Weights of a small transformer language model: width 384.
Each number is 128 + 24 x the weight over its row's rms, rounded and kept within 0 to 255. Layers, rows and columns count from 0. The size above them is the row's rms in percent of the matrix's.

# layer 6 MLP down (transposed), 3072x384, rms 0.0631, rows 2855-2907, columns 256-319
size [ 94 103 114 103 103 103  98  90 108  99  91 111 103 100  93  86 112  95  95 103 103  96  87 100 101 103 101 101 103 111 106 103 106  97 105  89  99 111  96  99 105 103 110 101 104  95 106  96 114 113  89 104 109]
[[117  99 142  87 122 114 147 101 171  72 102 105 145  67 142 126 135 129 128 136 117 151 108 156 157 149 148 134 116  97 109  81 142  97 134 118 133 106 140 133 114 140  52  97 187 142 172 103 151 162 159 125 102 146 130 152 142 112 131 158 105 113 111 140]
 [142 202  94 139 123 113 146 155 200 140 147  86 115 174 136 127 110 106 110  75 128 101 136 197 157 123 138 103 144 118 127 140 138 142 120 152 137 133 167  73  90 122 141 131 130 132  87 148 114 136 149 159 171 122  92 149 174 144 157 146 139 122 118 116]
 [109 110 132  98 126  91 141 153 145 129 166 112 131 137 148 111 124 123 122  69  74 141 147 124 108 110 133 129 111 155 147 114 157 121 113 167 160 179 123 127 121 161 111 124 102 116 117 126 169 108 110 112 150 128 138 161 152 169 132 126 149 127 116 131]
 [121 112  85 158 122  95 157 115 124 122  84 150 110 132 199 137 126 141 161 101 110 127 108 108 157 121 164 141 125 133 134 126 124 146  85 168 159 146 134 155 127 133 148 123 127 132 118  96 120 172 158 142 125 117 103 137 135 113  98 105 114 151 112 146]
 [ 83 123  84 157 160 143 139 156 119 116 138 140 152 145 159 149 140 142 108 120 146 156 124 146 134 117 151  93 110 179 128 128 167 158 120  87 176 168 129 106 132 132 130  98 129  80 117 132 114 143 136 180 197 124 104 102 176 145 129 111 116 133  97 115]
 [155  84 145 143 134 107 115 104  86 103 130 145 156 115 182 110 100  90 161 132 107 115 120 108 154 137  91 128 174 158 166 140 165 130 184 119  99 152 130 123 157 159 136 121 149 144 119 116 124 140  95 178 168 132 106 142 116 149 141 116 135 136 158 123]
 [113 124  85  96 119 139 151 140 159 140 120 117 106 126 144 119 170 127  95 125 140 109 153  96 153 141 149 170 128 117 141 118 104 117  85 146 110  98 113 149 180 108 115 111 154 170 140  65 173 123 167 111 127 117 107 135 110 148 120 107 124 145 115 110]
 [ 91 131 132 113 131 119 125 157  88 155 154 110 133 134 128 126 176 134 118  88 187 126 171 118 135 114 115 101  99 129 102 127  88 155  85 102 102 133 133 131 137 138 169 149 117 159 124 140 106 114 107 115 119 180 139 109 111 137 139 126 129 131 118 157]
 [170 107 121 172 105 114 102 132 161 122  95 112 148 111 130 137 101 140 152 152 100 198 126 115 164 159  88 102 137 152 120 145 136 110  77 103 158 141 141 149  87 132 108 113 139 112 146  89  82 143 134 122 144  92 126 149  98 159 163 133 136 123 114 149]
 [116 138 108  88 107  47  94 156 115 137  89 153 126 150 169  97 143  88  62 114 160 132 141 149 180 118 141 134 168 153 109  83 116 144 127 167 145 105 120 146 152 136  96 181 140  99 128 103 154 122 114 121 133 126 180 131 100 126 123 166 131 134 115 132]
 [122 112 154 125 116 147 133 139 154 148 142 185 139 133 107 116 125 139 165 120 121 108 152 137 160 131 134 132 163 113 150 162 135 169 149 111 106 151 145 106 149 116 120 123 170 119 130 112 117 116 177  78 105 167 117 118 176 115 142 154 120 121 157 104]
 [149 138 158 137 148 151 174 128  80 137 138 135 132 147 122 133 131 151 148 106 119 157 134 116 119 152 103 125 155  81 113 126 109  98 128 129 111 124 155 171  96 128 119 121 175 188 123 122 141 174 163 142 158 153 164 157 128 107 163 130 110 110 128 138]
 [121 104 139 111 133 148  84 105  96 143 163  74 128 109  97 129 105 102 129 118 102 126 148 131 141 166 142 106 127  98  83 154  93 102 145 164 110 135 130 132 127 178 118 116 132 130 131 119 122  95 140 156 108 154 136 128 114 116 158 163 116 101 138 116]
 [157 127  86 134  98 136 176 101 163 134 152 178 139 115 164 164 147 164 148  81 116 101 120 166 126 120 129 122  73 153 127 145 120 144 144 114 119 127 162 100 122 126 124  83 165 125 156  61 114 164 146  93 157 115 144 104 110 111 143 114 104 118 103  90]
 [128 105 107 143 145 177 150 101 113 127 140 111 154 149 156 132 148 122 114 115 111 133 102 169  92 178 121 157 113 134 114 148 146 111 112 148 106 175 146 137 169 118 121  92  91 151 132 140 120 110 104 132 140 136 163 141 125 117 103 116 159  92 100 114]
 [115 164 140 145  99 111 138  89 167 148  98 131 145 141 136 126 174 135 154  96  80 183 126 126 117 111 148 106  71  83 108 120 134 134 119 160 166 124 100  87  97 162 143 101 137 144 186 136 118 117 133  82 101 138 132 154 132 125  82 118 116 105 163 144]
 [129 132 113 126 133  85 124 108 100 117 118 115 109 149 155 143 141 119 129 109 118 136 140 123 175 111  86 139 118 161 113 122 148 100 106 113 139 143 134 129 142 104 104 150 143 157 141 133 156 126 103 108 152 171 123 135 131 130 162 123 144 134 141 133]
 [ 92 109 107 125 110 149 123 129 126 128 149 151 137 172 119  89 111 139 142  88 111 135 134 160 158 129 125  76 114 154 131 125 129 140 143 114 119 110 122 135 116 127 176 113 177 119 151 137 140 113 134  73 113 166 132 141 141 124 173 148 147 141 149 122]
 [134  79 127 103 131 115 116 118 147 131 128 129 138 126  97 104 117 110 146  95 125 107 144 103 133 145 161 107 141 123 130 117 184 119 162 153  92  97 104 156 120 130 113 150 144 107 115 135 123 131  89 111 144 134 172 152 129  58 134 118 119 132 159 118]
 [118  84 147 102  73 126 132 161 147 132 136 114 141 111 166 133 147 116  68 146  93 113 151  92 125 157 108 113 144 135 127 117 130  94  80 107  96 158 121 140 144  77 139 145 145 112 142 139 130 131  91 166 120 138 168 141  99  61 171 141 110 102 115  81]
 [ 86 128 103 153 126  97 140  93  98 122 138 158 118 128 145 172 137 144 106 118 145 136 106 131 174 139 130 172 115 138  98 156 140 126 101 134 100 139 141 135  89 129  82  91 157 115 136 190 150 134 125 104 175  99 124 101 116 114 152 148 123  88 104 110]
 [164 122 132 152 127 109 165  94 147 160 127 153 110 100 140 120 187 111 158 134 165  98 120  93 176 155 155 137  93 148 128 152 137 139 140  97 103  98  67 136 127 117 129 115 134 144  91 104 124 177 154 151 132 120 141 149 164 104  87 143 136 154 106 109]
 [119 118 138 140 123 142 114 136 109  89 145 129 115 195  99 127 118  98 191 121 107  99 113  85 154 137 127 148 140 187 116 150 177 134 114 170 102 136 147 146 163 120 130 153 112 127 168 113 200 100 137 136 112  98 146 140 134 107 139 110 151 147 155 106]
 [ 89 114 151 120 126 141 130 169 140 140 125 105 129 147 113 117 109 106  94  83 135 111 134 145 126 118 144  85 113 141 150 130 154 155 124 168 138 132 150 145 144 176 153 129 152 182 125 118 141 150 162 145 106 125 107 144 108 140 130 127  88 143 146 113]
 [144 137 180 142 142 149 135 125 147 101 113 134 125 183 135 136  99  96 150 113 113 110 131  99 149 156 134 133  87 109 113 112 178 141 144 168 105 132 132 124 129 123 163 153  80 123 146 105 198 145 134  77 146 145 127 113  95 101 155 115 145 159 142 126]
 [141 127 116 164 111 121  84 135 134 133 134 154 127  93 137 128 111 115 109 113 109 135 156 100 144 167 153 148 172 151 142  82  95 101 140 159 104 126 177 134 118 135 115 148  62 172  81 106 146  67 108 132 146 116 179 147 113 138 130  86 170 147 128 133]
 [122 113 153 166 155 145 163 137 119 118 191 119 102 115 139 113 111  80 108  78 132 141  99 155 144 142 121 152  92 124 145 142 134  88 120 138 138 120 154 110 121 110 128 151 105 104 104 120 149 114 150 106 142 140  88 136 100 170 114 132 109 136 157 180]
 [132 102 146  95  96 138 126 165 136 117 151 153 155 157 120 134 129 143 112 138 111 162 117 140 160 134 122 138  93 119 190 140 128  99 160 148 156 128 148 126 125 160 123  86 111 141 120  84 146 130 161 152 159 127 141 154  76 163 133 159 133 111 122 118]
 [127 127  89  89  94 150 194  72 130 172 147 130 158 121 162 147 172 115 122 119 135 146 114  87 130 153 125 109 147 112 108 112 127 147 151  73 108 156 129 150 138 147 126 140 112 125  88 111 146 133 118 146 116  97 128 147 138 143 135 154 130 126 152  89]
 [170 138 109 129 120 151 138 147 129 142 156 141 107 111 143 121 147 150 134 145 138 130 175 145  83 139 135 101 158 132 120 125 111 116  68 134 149 156 137 144 131 110 141 162 157 124 105  83 113 132  70  81 135 127 136 132 174  83 161 101  98 161 131 123]
 [136 154 106 121 164 131 155 146 141 129 126 128 132 163 164  98  87 101 105  87  80 139 131 136 107 155  88 119 121 141 131 131 111 141  82 123 119  86 106 148  86 148 127 131  97 162 158  84 106 147 105 124 126 150 113 168 110 111 167  78 143 134 104 125]
 [154 108 124 155 166 111 105  84 131 135 146 149  95 185 142  97 113 129  98 126  73 123 117 191 102  78 139 130 121 143 133 112 120 120  94 114 172 102 158 103 124 138 153 117 106  97 117  84 177 122 124 140 114 185 105 186 127 143 105 137 115 118 167 122]
 [128 138 136 164  86 122 111 148 153 129 116 141 115 157 165 161 128 154 122 129 147 102 113 192 152 146 129 133 132  99 108  93 149 109 128 127 114 130 105 155 130 125 124 130  98  81 105 149 154 157 103 133 119 130 105  94 172 115 102 135 129 101 128 136]
 [129 114 111 160 106 150 133 129 179 115 127 126 124 128  96 128 159  94 145  88 114 110 114 112  95 127 136 109  73 103 115 166 116  92 104 116 143 130 153 114 107 163 129 121 156 143 176 117 160 186 131 107 144 114 129 126 127 132 126 128 112 107 151 149]
 [110  88 151 135 104 106 190 126 132 125 105 125 128 129  88 132 117  99 177  88 125 153 107 118 138 128 160  88 146 125 125 156 133 161 183 109 155 107 145 136 111 175 133 123 133 132  95 116 153 146 130 161 126 117 143 120 150  75 114 145 158 114 134 183]
 [147 120 160 140 146 142 131 160  90 159 141 126 114 163 157 118 136 115 121 107 134 111 157 104 120 142 106 149 120 172 139 132  96 125 118 106 104 110  91 121 155 118 132 124 150 125 101 107 106 134  79  89 179 187 170 128 138 126 115  96 169 143 129  88]
 [122  88 138 158 143 100 144 123  94 101 113 115 134 131 134 165 138 168 162 140 137 143 155 147 118 117 117 134 121 128 148 111 147 119 114 159 118 133 102 140  95 157  87 136 115 154 131  87 148 119 129 107  85  84 116 109 171  73 112 152 145 144  92 138]
 [ 75 162 101 131  88 142 156 117 189 149 108 158 155 132 172 134 122  98 120 125 162 121  99 132 134 156 141 153 117 126 105 125 135 147 140 103 178 106 141 119 153 141 132 144 115 171  99 172 154 121 163 127 132 158 148 104  85 137 176 130 108 127 157  85]
 [150 135 103 152 116  89  87 147 104 114 110 124 114 125 131  59  94 137  99 130 139 105 115 122 131 133 135 153 118 172  91 108 130 135 126 153 124 116 125 118  90 123 143 125 134 145 125 149 150 129 167 116 102 132  94 126 100 166 147 171 105 113 103 138]
 [164 147  94 111 155 110 141 125 129 107 145 145 161 135 117 164 128 125 124 156 128 157 152 169 110  92 144 153 164 116 123 146 141 137 172  80  99 112 122  52 139 131 142 113 140 108  96 135 120 129 129 153 136  79 142 141 157 150  80 147 138 125 119 124]
 [119 127 147  84 145 115 129 131 130 105 125 124 105 135 157 151  78 156 114 135 159 135 160 148 132 154 122 152 133 107 124 106  90 155 123 133 156 144 112 105 170 109 117 149 147 155 125 106 117 136 178 129 113 123  99 146 127 121 117 124 137 158 161 157]
 [193 118 116 151  93 113 139 106 113 152 134 119 157  96 172 145 131 105 111 170  96 126 172 116 163 120 115 126 117 102 119 118 161  99 127 140 165 160 117 141 147 129 117 145  77 121 121 100 138 113 102 141 116 138 145 120 110 111 135 116  77 145 136 117]
 [107 137 130  80 108 152 157 116 158  86  94 171 139 123  97 161 143  92 144  98 128  93 124  84 138 145 124 130 113 131 109 139 141 137 122 133 115 121 117 133  98 136 136 165 162 118 159 107 141 129 164  92 106 143 110  98  94 117 136 166  83  88 145 118]
 [105  86 110 119 112  87 140 176  47  95 147 132 150 113 144 136 159 121 146 125 129 128 131 119 122 120 116  96 104 130 158 125 124 185 133 142 143 130  71 167 136 168 137 120 139 128 121 128 162 120 111 114 123 115 142 147 161 135 154  92 125  91 120 151]
 [160 158 130 119 122 118 102  97 137 105 155 159 117 138 119 115 105 172 171 117 114 160 124 110  61 105 152 145 145 153 152 120 144 105 139 123 141 114 181 182 102 109 156 189 157 122 142  94  88 139 165 146  96 168 119 109 161 113 117 156 153  78 164 165]
 [ 62 121 122 116 164 165 146 151  90 112  98 145 139 129 148 120 165 132 107 126 113 160 110  73 138 103 127  97 115 160 146 122 148  70 112 116 107 114 138 127 103 128 115 116  92 116 107 102 137 148 120 108 146 186 115  85 170 160 147 119 109 113  89 170]
 [123 129 111 142 136  84 121 157  88 133 119 142 112 156 158 118 139 155 127 136 136 143 118 131 134 111 123  93  75 115 144 125 147 130 132 152 156 108 100  79 148 160 130 124 171 145 110  82 145 165 139 127 118 112 130 128 117 105 127 149 159  98 144 117]
 [140 116 112 124 107 137 146 109 133 146 160 139 143 118 109  83 141 110 119 125 145 142 150 103 127 141  89  89 130 131 151 127 148  84 174 176 109 129 119 113 109 147 108  69 125 120 129 126 113 141 178 126 130 124 146 129 165 131 109 128 128 117 174 133]
 [119 122 142 112 108 143 129 124 101 104 108 166 140 134 172  89 131  97 145 112 119 166 192 146 113 151  87 139 113 149 150 131 133 144  96 170 124 129  85  87 123 137 166 116 105 102 141 133 148 127 115 196 150 158 129 142 107 112  99 140 119 155 152 132]
 [147 167 148 132 132  88 129 126 148 158 134 136 136  82 136  90 157 153 146  82 132 131 143 132 145  82 181 115 141 110 124 118 133 151 151 141  58 138 110 111  96 131  65 115 178 136 140  90 135 172 113 109 123 129 143 137 162 120 137 182 115 142  84 114]
 [144 151 161  99 137 112 171 110 124 126 123 113 138 172 139 114 142 109 191 149  99 101 110 128 120 131 101  93 134 147 133 109 101 148 133  84 144 112 161 126 161  73 123 106 195 125 152 130 140 109  95 133 152 116 155 138  79 100 111 110 129 127 145 130]
 [141 120 105  98 137 125 145 118  99 165 183 137 131 133  76 115 151 166 120 149 164 132 138 115 118  92 105 111 156 107 126  90 125 111 161 133 112 127 149 126 133 141 156 148 101  93 122 150 172 168 136 112  76 138 121 117 116 108 109  73  90 118 144 137]
 [128 117 146 160 106 132 150 109 119 136 134 121 176 117 183 163 105 141 184  52 111 129 155 154 156 114 140 148 147 152 133 151 157 109 114 107 147 165 104 127 108 158  73 108 161 112 119 126 154 153 133 108 110 117 152 132 112 142 121  92 103 136 109 107]]
# layer 6 MLP up, 3072x384, rms 0.0693, rows 2856-2907, columns 256-319
size [ 93 123 103  94 107  98  85 105 105  87 112 102 107  90  91 120  97  94 105  98  91  78 112 106  98  96  98 102 122 105 110 113 110 109  89  96 114  91  92 100 106 115 106 100  91 107  91 108 116  83  99 122]
[[149 156 136 148 106 126 121 145 121 125 107 130 100 140 134 123 150 133 111 130 132  94  89  95 135 156 111 107 101 134 114 111 169 139 138 131 147 123 135  75 111 125 171 156 127 164  95  94 131 133 119 119 117  91  98  76 189 107 142 141 141 150 121 144]
 [ 54 100 141 156 126 146 144 147 105 122 123 119 104 132 113 107 113  96 119 118  92 162 147 110 125  84 148 137 148 142 218 131 156 105 123 170 127 172 112 148 123 136 129 115 114 168 109 163 152 105 148 124 134 105 120 111 130 123 109 144 120 115 113 134]
 [119 156 121 105  95 132 134 131  95 123  89 118  86 102  66 110  87 148 115  75 123 146 108 136 122  74  89 158 157 180 163 145 102 107 142  92 130 143 145 162 136 143 136 107 122 118 129 151 156 108 152 108 171 122 135 121 118 104 159 169 108  97 138  84]
 [101 131 111 135 115 120 140 115  98 178 150 139 120 151 150 116 151 100 106 134 163 120 112 115 103 140 144 117 149 162 119 140 116 119 138 145 120 150 112  94 129 123  78 101 112 103 122 183 118 155 137  91 129 141 161 131 134 125 149 145  99  76 129 143]
 [109 134 141  94 136 171 133 140 121  86 132  95  71 148 133 104  94 134 122 155 162 132 118 145 122 103 136 148 136 135 113 128 113 112 129 135 133  95 150 159 140 139 183  66 136 152  89 130 117 153 127 106 146  86 117 175  88 103 148 135  82 129  93 100]
 [ 88 177 131 131 194 114 121 102 139 115 118 113 145 124 134 111 113 151 127 134 100 116 152 107 180 140 134 126 140  97 129 154  98 107 102 142 113 119 153 146 147  88  96 138 113  82 124 148 203 116 138 109 156 165 103 113 129  83 130 136 116 110 118 125]
 [168 150 174 146 177 124 131 150 128 157 159 120 130 140 145 124 155 145 122 157 132 152 135 137  87 116 141 169 129 157 134 108 140 146 108 138 129  66 137 131 121 114 158 129 139 112 125 158  70 117 105 154 188 164  96 102 110 121 112 115 158 130 129 126]
 [148 109 126  94  87 118 105 108 127 127 120 174 148  99  93  98 122  84 142 124 112 170 135 117 136 118 105  78 172 135 115 103 128 136 147  84 148 109 160 159 120 134 128 139 141 145 153  86 105 137 141 123 143 109  90  80 127 148 168 134 134 117 122 156]
 [ 88 142 116 121 156 124 162 109  88 130 113 112 151 136 125 135 160 173  93 141 139 120 125 132  95 109 100 126 137 121 198 101 118 125 152 138 119  81 123 136 132 115 154 170 149 113 132 123  94 136 126 161 110 138 128  98  98  98 150 138 107 147  89 137]
 [102 144 137 128 175 116 138 130  98 129 135 129 128 121 158 176 116 134 170 112 132 107 128 133 137 140  95 128 111 138  88 101  85 136 142 115 154 109 126 124 145 132 145 143  80 107 167  90 128 139  95 148 123 126 124 146 181  82 138 128 141 147  97 139]
 [141 118 118 130 137 112 117  86 128 164  88 184 138 114 146 148 143 104 131 151 160 158 131 128  87 134  96 126 133 148 133 122 118  79 153 133 119 108 152 122 128 143 128 166 119  94 133 120 149 138 128 141 100 122 126 128 144 110 161 161 132 125 147 133]
 [105 146  83 102 132 143 126 135  92 143 156  87 150 124  95 116 152  98 105 109 135 115 135 137 122 157 109 112 117 118 122 124 146 114 170 150  94 117 133 187 155 146  99 113 128 134 127 140 143  88 130 130 125 108 133  98 116 135  96 125 106 143 138 140]
 [138 125 160 129  93 142 152 173 116 108 193 126 138 139 162 114 151 124 143 110 111 111 143 140 154 141 152 131 120 119  90 106 174 151 104  92 122 129  54 152 128 119 126 150 136 126  91  92 132 120 129 126 147  98 143 149 149 136 121  89 133 120 130 117]
 [ 97 124 160 139 122 111 176 133 125  97 124 141 197  92 146 101 159 111 120 145  92 136 130 134  99 165 103 134 158 130 131 118 117 131 122 114 138  77 125  87 120 113 126 145 168 153  98 127 124 177 124 152 151  87 128 107 111  93 149 129 104 144 113 119]
 [133 103 137 104 138 158 123 122 116 103 165 124 102 125 104 114 153  99 184 119 144 142  96 160 133 134 132 176 174 119  88 136 157 135 142 137  99 151 105 128 130  98 100 128 136 151 109 145  98 119 136 132 139 123 128 133  95 141 128 100 101 100 138  85]
 [135 131 122 124  66 154  77 140 174 136 170 128  89 124 135 167 158 141  93 120  88 123 126 121 116 107 155  98 150 153 137 103 139 135 183 164 161 115 113  61 114 160 132 168 110 108 151  93  64 106  90 103 106 136 130  90 113  93 135 143 107 140 126 106]
 [129 125 105 150 147 122 149 156 146 132 105 153 112  98 138  94 170 130 164 127 147 164 120 137 172 142  91  97 131 131 138 154 156 122 125 125 133 126 113 147 124 152 130 114  91 147 131 150 115  88 114 144 134 169 175 165 159 104 136 119 116 167 131 125]
 [ 90 138 131 149 145 155 106 138  87 147 137 202 184 149 158 130 102 151 129 148 141 115 115  97 105 104 117 106  83 122 138 120 122 145 119 158 131 158 118 110 144 121 130 132 114 168 186 156 162 143 153 177 158 116 108 117 134 156 171 144 164 149  89 147]
 [126 133 169  97 132 154 149 106 132 184 115 113  89 126 112 132 159 106  87  27  99 147 117 165 129 128 149 146 146  74 138 149 112 110 108 163 102 146 127 107 119 135  69 102  97 146 132 123 139 127 113 110 159 140 100 101 159 132 154 118 142 100 137 143]
 [172 153  92 122 121 119 129 106 156 116 179  93 121 166 127 145 133 140 134  80 130 150 108 131 162 116 153 174 115  76 133  97 142 130 146  81 159 158 123 119 187 126 137 123  87 168 136 111 114 105 120 148  72 148 149 137 164 156 134 149 117 128 110 113]
 [119 119  93 119 145  80 150 112 113 160 101 121 156 162 129  88 157 109 110 143 136 124 150 103 141 134  97 124 108 147 132 129 149 169  68 131 144 113 116 150 125 128 163 141 141  97 141 128 146 129 134 159 103 133 158 142 118 140 124 133 136 161 118 105]
 [104 161 126 187 134 135 107 147 140 100 141 144 110 109 138 130 152 121  95 136 148 120 105 126 133 100 143 184 131 116 155 120  74 137 156 187  95 139 161 118 102 131 137 150  87 108 143 111 157 107 107 156 154 132 131 148 102 109 108 124 145 155 156 131]
 [189 125 118 147 151 142 124 153  96 137 149 107 133  71 158 171 162 142 130 102 178 106 131 150 125 162 105 115 160 104  97 105 138 131 134 151 150 151 100 111  82  93  95 112 129  75 124 143  89 128  60 133 148 165 158 173 148 113 151 110 102 107 170 128]
 [153 133 123  89 123 139 120 149 112 166 138 156 107 124 145 173  81 170 129 154 114  78 116 159 144 121 115 134 130 117 147 158 121 154 127 105 150  87 135 164 114 135 134 150 146 126  93 154 116  81 128 187 129 141 120 143 137 146 146 164 115 109 137 139]
 [ 97 168 143 133 131 116 100 130 152 151 120 130  94  66 135 133  95 122 153 116 123  80 112 117 117 133 118 168 107 189 153 130 148  98 140 157 156 141 132 112 128  97 125 136  68 152 131 114 136  84 124  85 137 132 155 128 129 142 147 107 165 127 127 108]
 [ 87 101 141 121 130 124 134 132 141 157 123 118 147 133 145 150 159 110 158 151 131 209  97 142 104 119 139 128 140 110 135 128 120 169  92 136 124 190 152 118 131 134 142 153 149 113 107 128 146 119 165 118 140 159 105 151  90 132 143 137 109 154 115 123]
 [107 148 121 143 122 169 122 194 139 131 112  93 127 145  95 154 118 116 100 121 155 123 121 120 177 157 168 158 134 103 160 150 113 181 126 147 108 136  95 104 124 126 101 102 120 136 122 117 175 109 118 152 145 130  83 141 156  99  88 128 101 170 117 145]
 [118 100 135 145  98  97 141 130 146 157 175 161 155 148 140 151 144 140 182 144 149 131 141 124 115 114 110  85  94  98 153 117 111 129 129  90 175 168 111  86 100 144 115 154 132 129  88 124 138 167 102 138 118  97 135 130 153 150 114 124 177 151 152 132]
 [ 81 115 122 118 121 123 136 119  88 126 120 117 116 112 115 128 180 146  74 156 138 124  93 109 116 156  99 116 146 158 146 134 126 134 170 129 141 145  86 106 143 105 137 138 131 121 152 159 132 130 132 131 181 117 114 120 123 122 142 126  88 153 129 127]
 [133 181 127 124 166 131  53 120 162 127 138 127 116 108 117 143 122 143 143 113 110 120 119 163  90 144 104 113 123 137  93 131 127 111 159 115 146 123 114 107 133 147 125 117 118 108 148 117 143  96 127 167 167 152 140 168 111 154 117 145 136 140 129 129]
 [111 131  91 132 123 135 137 125 125 123 126 107 109 145 118 101 115  89 133 128 179 102 103 107 128 113  90 154 130 151 114 144 124 147 143  91 145 151 125 105 145 118 110 122 104 157 140 112 143 138 130 149 108 139 133 114 124 172 122 115 105 131 108 120]
 [115 106 110 121 144 121 108  95 128 110 120 133 152 131 122  89 123 118  84  92 147 116 129 130 130 144 126  96 159 130 197 130 124 111 140 148 175 101 126 132 141 146 143 142 123 127 159 130 105 153 134 101 150 124 102 102 121 156 134 118 137 181 117 160]
 [108 128 138 150 145 117 150 149 136 117 129  96 160 122 121 115  98 139 175  85 115 112 111 110 122 134  97 117  95 138 152  94 117  80 108 177 147 121 140 143 136 101 114 114 136 138 147 155 119 124 142 132 127 102  86 105 149 151 131 132 133 124 124 118]
 [154  86 123 122 149  92 108 127 158  92 171 146 124 106 152 125 125 148 126 111 108 149 118  92 145  99 115 176  96  90 170 130 142 126  88 131 144 149 132 176 146 131 153 130 131 135 157 110 135 100 160 117 120 122 135 103 118 114 151  94  80 131  87 104]
 [137 124 156 152 116 105 116 124 128 147 103 167 165 131  78 148 104 135 107 163 158 127  99 140  89  88 144 120 106  99 112 203 137 128 158 180 128 129 145 136  86 150 113 122  85 108 144 157 117 126 150 123 101 115  76 107 145 112 178 123  86 149 125 142]
 [162  90 151 114 132 125 132 125 130 118 143  97 165 140 137 109 126 173 131 124 148 115 118 112 119 134  92 117  80 135 117 119 117  87 132  98 144 123  96 106 121 131 119 163  99 157 102 122 169 110 128 123 131 125  87 122 128  88 147 152 149 147 183 194]
 [114 123 141 139 114 117  81 123 121 141 128 130 132 135 107 146 102 116 130 118 126 165 106  99 145 124 127 138 132 120 136 127 123  96 102  88 125  87 147 105 158 114 164 130 117 130 143 131 119 101 161 174 102  98 117  90 150 103 136 126  89 102  91 151]
 [103 111 121 133 146 188 155 126  85 132 115 125 132 151 174 184 164 162 105 126  92 109 130 135 114 161 150 137 138 106 126 135 146 137 119 116 122 122 129 150 131 103 140 103 148 215 122 148 178 131  85 107 124 132 118 142 130 102 113  89 142  75 125 140]
 [153 108  97 151 166 116 105 112 113 158  95 139 188 146 119 103 108  92 162 158 157 133 119 135 123 122 157 144 115 124 141 160 118 120 105 158 159 121 135  78 127 132 114 153 143 128 152 105 119 143 152 189 113 125 133 130  97  93 115 150 127 134 134 164]
 [139 169 133 152 121 146 120  91 127 105 137 115 107 101 148 150  89 134 156 139 127 116 141 118  87 125 134 152  91 127 153 126  81 129 154 155 168 127  76  72 142 139 123 170 115 123 123 119 136  90 135  95 184 140 123 126 134 120 128 167  97  90 169 144]
 [161 186  73 147  93 124 107 119 183 158  89 174 142 133  98 154 144 122 137 106 129 161 139 144 126 118 103 148 163 148  95 126 111 158 133 127 128 103 139 147 141 102 133 133 126  90 114 161 144 137 165  57 103 142 118 102 136 134 140 130 121 140 113  97]
 [169 135 112 107 162 152 112 190 141 154 130 152 153 147 131 149 122 153 119 115 116 132 139 159 149 144  93 134 124 156 110  90  81 115 149 133 119 124  93 131 106 155 110 102 134 105 109 168 128 128 138 167  85 155 118 146 147 121 116 146  97  75 106 140]
 [138 148 126 147 145 145 143  99 130 162 156 154 153 116 138 123  87 107 134 136 118 107 135 155 142 152 130 173 140 146 123 159 157 115 118 145 131 165 155 103 132 143 131 111  97 149 126  96  94 101 181 152 157 136 111 107  84 109 109 159 131 156 135 145]
 [133 159 129 159 147 116 114 107 157  95 100 135 170 112 135 125 146 126 112 133 125 126 119 135 138 148 153 124 124 151  95 124 142 125  89 146 118 155 111 115 122 158 140 113  98 107 143 119  82 143 183 154 120 149 128 150 147 109 164 102 125 127 143 119]
 [146 158 174 145 170 137 128 119 119 116 153 147 120 147 150 135  89 122 161 104 131 144 146 161 139 170 120 105 169 152  67 200 122 150 143 100 152 110 142 117 156 110  88 133 127 135 143 153 143 123  94 182 172 145 140  81 104 161 125 144 151  92 137 132]
 [ 99  99 139  93 100 156 135 128 123 108 113  86 131 171 151 141 147 176 123 160  98 162 100 143  98 128 113 123 172 132 122 136  69  94 157 149 140 155 128 129  96 146 154 139 164  76 143 146 145 146 116 123 166  92 128 159 107 123 137 146 117 123 147 141]
 [148 135 128 127  93 159 140 124 138 120 138 111 110 119 176 144  97 131 132 131 109 139  82 128  98 110 139 161 155 110 152 162 134 159 126 136  70 121 161  77 141 119 117 133 140 119 139 132 133  90 117  94 102 125 107  83 156 122 134 190 103 106 108 123]
 [137 134 148 143 126 159 114 111 123 134 131 136 136 103 152 126 121 133 103  95 112 116 126 157  89  98 142 138 157 168  99 149 102 151 115 167 146 146 135 167 119 132 143 152 130 163 119 129 104 105 114 127 115 159 106 116 125 145  88 166 124 132 158 147]
 [114 132 145 116 129 136 122 141  93 109 105 110 141 140 141 147 116 131 159 132 110  80  97 121 163 137  96  80 149 136 111 107 115 121 167 137 145 103 141 158 150 124 125 115 104 137 139 164 106  95 139 147 124 114 133 130  82 111 138 151 117 124 100 141]
 [106 106 143 128 107 131 128 127 130 194 147 157 147 149 137 126 131  70 162 152 127 139 158  97 126 112 131 128 106 111 119 117 112 135  93 111  85 147 110 120 123 109  98 101 137 108 127  83 160 143 162 123 163 132 125 112 139 135 170 100 117 119 153 163]
 [ 87 124 130 149  82 172 153 117 109  94 127 160  82 121  92 120 112 167 123 103 111 113  77 150  91 173 124 135 151 153 130 146 115 125 163 176 140 109 110 108 132 122 140 107 163 156 147 114 145 145 156 100 140 152  57 142 139 113 100 127 128 133 173 156]
 [144 129 137 134 152  91 157 134 165 147 143 146 141 104  85 128 147 110 107 142 122 139 119 102  91 133 177 154  78 117 105 120  88  94 160 128 165  89 196 138 145 110 178 104 104 115 135 149  63 128 101 147 163 135 128 163 145 130 129 164 159  85 113 122]]